Each number is 500 + 40 x the weight over its row's rms, rounded and kept within 0 to 999. Layers, rows and columns count from 0. Numbers have three digits each. The size before them is the row's rms in percent of the matrix's.

# layer 5 MLP down, 192x768, rms 0.105, rows 100-191, columns 128-191
099:503456504435437493555523461488502451544492534442485391572503515447484526435489557521547536490497501482432462472458468525433461450440493497554509495523509521528482455470483444491449463482518586
106:575470467537540512513448482421508506528378468479527430546497513431451477491470526456499467510474489468534548454495511553452485517584468534471461431524559467450416486574448448485456501535452524
099:475440405519457408510477560481468548472533547512565477498498562556532458520472514451468458458410511523547535520523470462480551431517553518449458511469565492458506494560541571562416613483545573
097:561546563557353550552508490441517426538487508487518450480462464504534511571491409496536539496442430420497489507540475487489528521419603526451476548490506449505560493492530491415567500446495575
095:516544528492550374491564588496497535477542590473484459542468463557467501414431567528537457451473481457519557474489490487533422517541467516459536488520564564484386482492560439464519458523541462
098:478490542513524449472548488486496450561565533486527508502434525500467493543520500487557512481501432508534500546473532469510546535554485476514520530502440590516444440580531570483471489550458584
098:475538481537513482522482480462508468456487452450505535525476461521557460517423519509449555441475572536597473514544510401437506459467440504545522476473507471478568473569541468459434532472541459
096:435543457558501414448505491467471488507554473460418475429496502542502509466539512519468485555539466541412516513501385560508485560516502485536538529513460438513433491504523470488560472499451479
090:458483561536532533535487446546532502513521510493571501528495532396496430499519469575515518544502464507486527492485428506561517526505495499497467510543468490562468538475406531488498530455532458
100:442448492480477582428514442549446548466567454451463513449420462485516468516462476474464409450447501489486490478451467446568566488486484512462503512461448443546548545483481510510503537548483451
108:510497458454447473483525459514516521549508548520488573450514489529442502562506514509457492438512482534493480517508482430457546465518467498432560465542487486492519508526528552575555512522532529
100:493521505453556501515473519535452536497514512463450525437445519455396521450435549464541516505523522509485392529462454552537511576545527467464456556506474566519467418488530478463583454534525532
106:561425566502499566532606512544557457488485515472459499444487540544434478486463500526529513469525467536449448421518527485530512424444553489489450511570421444437542484531490491507512499441490518
104:477422451494450502572457449552506452589523473538497492447552490499567437575439461464499546522544529527510484490464459478491517379527495482558454480477471497473494485537547567467566513491546545
103:439506442455462549470530481556523502489560468512469572502571502482443496477532506591484475507533526515504459503546513471540497442483525499432546455515502451453494573510550547499492545542507522
102:509587520534486474538485460548495472484520470523415507452509566448532497513487435530502413486478604474505517513537516461524476588498469509481448498473468527517485448505441478463537485522501424
104:494417520453546562492540475475517503469540466496455512437477487464498507402542503496519542536520450519452519508461453468509500457548479486420441576540513422509495557527504549450533447490470422
107:519476501539494463501491550489525543536494526518462515548501474580469465556554499482574450473540508485572466528537473495506559550485553518465539464475503461480485438531553538582481494510465443
101:511595525461464578485523490527540450498540451498566526522541502495593499455519462461488521517518522475471549538554496545575534436516530538524486503540495557543655560549546422538416609501409478
099:475483469479486522533485523481485471441534480462481497485527484454436511543518444554544456488531464543489409489531516541446516582513464475430481504521492512493507481562470519521461489469447588
102:522528501547424577436530454499500535511430518503475450518475500490554456533516544526569506514530486455510494549624525459575418499470525484502516508498459543505394460475523490508569543534492538
098:523490480482469441412503505474584510460487520514548466496497493547558587474486504517467526467430510459434584520508468498510467542477441473489521470476601517473508528502481536477523488437470497
104:440539469546582502532454457486508488576500445468499502539475498466483409458505518487531501531492499488527550477491431510492461391534519510526419537500504544471506458523530592539575468501516569
102:494444431524540504536537448547442466481520535474456562480513494536478468524521508477509536536493500515484487504487463479498495477490499445489527483423497493488430465442470426549450517541565529
097:468391493500444457566492482507523502514500524498407503452438484538474427521492522478521462479502546570470504501527500502466502513522589506613445422526510453551490472449508435537463569555535487
091:450507548561533454519373569554539507498595506458544436528497483534499543529509446503430512471540519504490506470560566484613480567500422475554483516501561497420489499464455500487529521464433487
108:507466461513587441476534523464533545497472495508518523506487501518478461512456422446507473496559474584530460395482462490434487496495541488508554545518466478592502501554470537493573587432474543
099:427538534520522521559512484524518491484457512468505469555454489537519544540500508444404470478577474501485379569511533502512517536523503530577569427570502475496495515479485520485492522548517480
100:478486503423596570535540516447505452486544478479597517530544480494480542494459527528588555548495533563525445567566496533452576472514483555467442470516439522559554476497481475398502496433565495
100:487484474524496474555435446541500450472469521440522498561500471563452455529550461525526542454557492519516544505500535491402484466481467515509509579404506492454459462554456456514500511428479546
095:513549473546463475511494459514502452545522423441505528514452567448598457499494469469505509480483461506506456498498521449516470425529493543530477491492457451437510512546451521492468504505511465
098:441413514488510488551572456563514500525478520507480479611478581524437520446497447523512452474504513485500403509560482535496513487445531524471481443503491569502546504494522531504495570502456455
100:539386499528547555505427495481497570536533554493488489511500533493489562496467489459484519499504466430508452461492517468515491474490509568497554533515541514447505485506476472486564463466460544
097:481447484495474483508542513517532480476521573569533499572495553470518514465517527501569519465474492477543472434446546526537509524536485502513583503525536555480526469548492485478479535451545552
102:521493562545509439456484558464439552556485476496544508529441553464541491475517480443473534522491462490484510456448495544509489418522468448493445497498490506416498522589475521505553472504539490
098:485401450438516533562566485551459472529475532507513484473524478503503497561523575473484466522523498500483537517468532545495523494513449479519471494509444528499512483530513426451529526517528499
098:472448484463484420475505520444494468533460535530475542494481489547506552564430538523599503513544581493520485459568485458518512443469527371462484559529501419530552544481530572504520464516556557
100:446434532470466552525496492520511550483500421427590467489506500440564518439501514474494480485508450467462572591409509568487490469475531473552519567491535470402464449489535577490462423554532551
095:512517507481501420530484515482474513570568516480525469495485477510482428565578494495517533543527446512512490574527525529436607463466534520494507481497504540470466527432572512479428586510550543
105:467542443542456558532540523471497453530434524512526495571456518462433482492467498505509452579514479497529420511491493534418533528498531557481532553412493482458455544485428494507551552470479470
102:468504568500533470554510489551548491473508516487531440508517518481490425522490512502454503584473530486528521477379541514489450512593517471585451491455474481579458549480531505480504553477460560
104:508448585501406554484512521485482449451453401525498462475476559517505522555491520568531517447492498496555494483523529504538485515566514526504589519507456540538526587459539568507501501474485465
102:494514461496495506430452508499494470497508508559465470513528494402514478465569441423516574512466516465541432499521434441549576472571477437429499524507521458498464479554552482461554450444505483
100:518403370482534518500437532534430494502580474517543513482471476528525528492518521487480537526507484551547552483507494477447506479499473542500375546468500500447484529515407454506440491465454500
101:545484564497559482544495478455501507552467501485479497455493429553493531452452426501537507492490455503451509520507461533504532479555561456527489513536463493473520558538500545535498469556512515
100:528490450537475473501459519518546523490535578480334491526523501529530495450516485504515578476496567487430424486493463526513488522524511544484547437513514506484516547571546454509476510403450494
104:550489581441512506480457532501548494553525531506567536467509518545399533550475511484481509468498468508476508544482458502482449493458448462507460481513436492427403501517547463520473514547468531
099:468503510529526493454524541544432446495444545492507450461477558471544494464442492461494477504460469515536566416542499465546490539505435471439443554497524484517450572523444507481432426517486510
109:520541545485494503494478447525503538464476518535453488518477527476538552487512542520579552520502543542533454485491466531540519489517450533502544497480480533540495588523557433577451532470469488
105:507444493442439596476509526466508544476444535519437490445496430441472479547470483476490459495496509537455468587507498536495545551491545492487571466506439500466461499467485551545470500546544517
093:496550493517507491484493526508494484502483515524479550473476466459539524494520541494462466538535488481544490444517474544496430502542510517488429495525543476545440526528541465537540522519517513
104:458525510486495532466489446577511494499536477482468553389505472531459558531535500515542472506494509423544436459587549527550541571468595446486436516475529511484534555451454483509545547486500505
102:491493450445496526575529469517584499542513555458493489480511576480428511433524430476506483583528470458484510462536502521446507565501400513509438445512493513387532448551491516423490491497503501
101:434486512578441508519471495473498502468506436498484464491451538488504483444494510496489447511489535460442474398479581543509522466458479564505396512491449500431538507481472468537500544401496493
103:452531510497511500514497514476443502511480546536479519479497432563521413450525496482484526485428489559537482451416524537491484470505473484444506525526393523515468451496553482463584552610551569
102:516534462473472456521556551472500551526510480587527448540494573511465481537495424547497449482510515518501519417467500471497544520421549530495520469535516487540477444517554419546438565527553467
089:513477437427458494501429430425441420465466463519477525452563500527460441537454551476534443465516570589451509512530490450465549534487464489470511543490508498515506520502563554495501491450403487
106:490410527533507551404539489525571545507493496518509514529504470559522535585537521537512510483459491475549467485495510552438495471507523491499410495531503504584489420504434409542564464482530577
101:535465543584493505510438447454465458521482474549559518493461510508559497444511455506525548493461451506545544495514481450461490477527527573509480584460535541399492453465526526475508453471472491
096:526559503506493525507470569492519556467549553453548440508543564565526502408459510465518503456479503505528475475461425518542475500484478512544513489466529524591457512479579554462466518495507500
102:440542548518592478569461489534515563569507409508472541540536512504495532539550468530506412464459538560475534506479462517531529521588531492452562514519445491534483470587506548512489426520544523
100:561547528429489491468493516486443488472483499537565513488496466478513497453449557554503555500579566466447519514460518498495500489476470515513564478465467516506515482509488465488425478537548475
103:508510501487501439497520500481515554530462544526456515576445470570590537516476537449506558528537478556463499491501497488481447518455468540468480493487512519512445472472487518473549451480537496
107:569513453447502500517483504470537499593448535519526476416496538504521473449462513569542522457497503507482538447481463439540512549462491471534578601452497467505413517458479539528473462534525464
102:494482451545492450503463493476549539487522509494440471558467464528529486529486507526513445462551481485494470515637563513552467497461528491471532528512504560467462438482487520486536432480473528
100:560476504596541471486508484475521490493504429505499501428473496483500463567500396479482467539501477481475543545442561478478530446441526507481472502531541523425522460519508461501533399514487495
101:478531461541557579527424516429520512442571488463510514472527508487541439511480500472461521481478500552571509449509483483494416590432499490560443551542507482530495571526504513568567544520488512
103:482497573476533497553466548533505518493415534518472522429593522462458489496511499577481586493465499558484509549456449439446529441523500536569550582572458519488532495508526480529461504454452432
102:538399533532430477419511507495545523433509421497536486466488477496520519453433456555523476464441548485494539437551485619506501498477484546466415485545445476541486503471485467550550490481459465
107:522538508515473492549510464459522496466531497544533479529567550470431584506480452542431428473579530485475542551483498539455419449564523583559390412531525585524527531466414521513477552536544537
097:521464452455482474479464448468472498458468535450490519548449516453475514547525452517463524473623503503471508490577449443385518512528408483529557499469489509602490517504511508497484541503567495
099:515552548481513547474473552502575546425512523532480415519544489485503440478535557479482532486561539510509461465535529526479483562514484535469550501493468481466473490454477545474521543465515543
103:594512474544452503552525561488547554545567484519454505526513520598469486518468505543511468409450504558540513478499484524471564519504505531543526574469423463520483446519472504485476501505552456
099:537483489452521527522428470533478506474512514547506525499493471542454461528537466552434560535538495571521502508505465543544504523510460572526493533494625560510480501518497458573509541490488449
097:505509439441455488498540526518486489505505503513521460518521457431492489447499446541521516515541472479552535504477531490463496447496494495492494488522561452473469574463526554522501529525476481
108:459502429473473488497484511503475449464524484457519482482498429578604549555466509417477511546456479517519452546481492502515545475514510459486551566501467498517518514569482562446543489607490521
097:579454477539528492480494519549533508443474512479420504424465502457440449478460489478488516419533523466463554541487525441514479496436467521611505552501472493599521542434476483488554400483416478
100:477532520509468561497511503502519498465472461627480480512481465470533535449487526540519520448444472404506465530496532543520428518432503433480579501529426492534551465496512557544572498531490478
098:485556514461550416586507542494480498480450483537499454483544464416488474523508547415492496489479544527543430510454503486480551496456472415483566444483493462457585484520496498483456569557440541
102:466560499473536532543482509519477534506521479494500565478500499521456488563483498532496512446492512474541525503506543515406504575537453456511492492482500512460515465502420505499465420509466418
101:474464496498492527512478510519516532471451468561508486513498528553513549448476520477502483438493581501500571442504509494525493480475516561562466503455545564533630470461506476515506448453519480
096:456428486494439554528588463510420431521477481471501485464481491463537459560565508491453495546528560593459610406499544477474572522523453536484540565469478478530519530541471524559524442530532452
104:440404552548502485559534406465533547527449538485518451443532524442478485460498503489489470530498477441523511507504510575421545490480478556491525470544591476525509490572461480474446455455485509
102:443471528570523482553563541464488476487442484517495509482490464477501451490497573533495468470511424572471448439431423507465510498507514558515541534469524499526558527472514555450500482470493520
094:484526502482488401477498481502557540504527502493423447485525503463516547406482572581493536518495519502536472484438517512459563449550423500483522487545491534451493510484455498490491556509467524
100:538560521571515448489523503532409526548468539459568515518439517536504444528500528555473546541402504495452557554448484436489486474477453522467467482503505500484470511516523467500427549523461513
101:458499500454476467513424450458575478438519508465571518428462532590438527535442477488494516504528480550464549483513460498555432500566511524454464535506599460449515526471480438535513503524461524
099:500536510445488454569552488522482430519451498531494490488485515514545520478487491535473499404417432459529531447483477471501439526537411445471516508467531513497533484561470525562456430434481486
099:486491556486468477487532507412537535510488478493400434436445521500458484491513521501446534545463577559464529474445520561512545449510487529547483504498486575461531431489498450469495526503560547
096:439476517502590491524475536527443499531489569518498501523555449532490496560502432459543533443485449398556511427508605525420391582578514509506519487500577444510472477522481507445491521484517447
096:522435511473538467373487471509595463468448432572443538484531522471558446528540418514504479503461552517524551533493536485482521486527462563519458515480579543544459519511494465626468508457476509
100:486540553506581529524442528422535491518468497511480509622548471519490516510397529453481444583466471515539443525524530584478509459503508481467512446474523451571490435540480517542440504533473497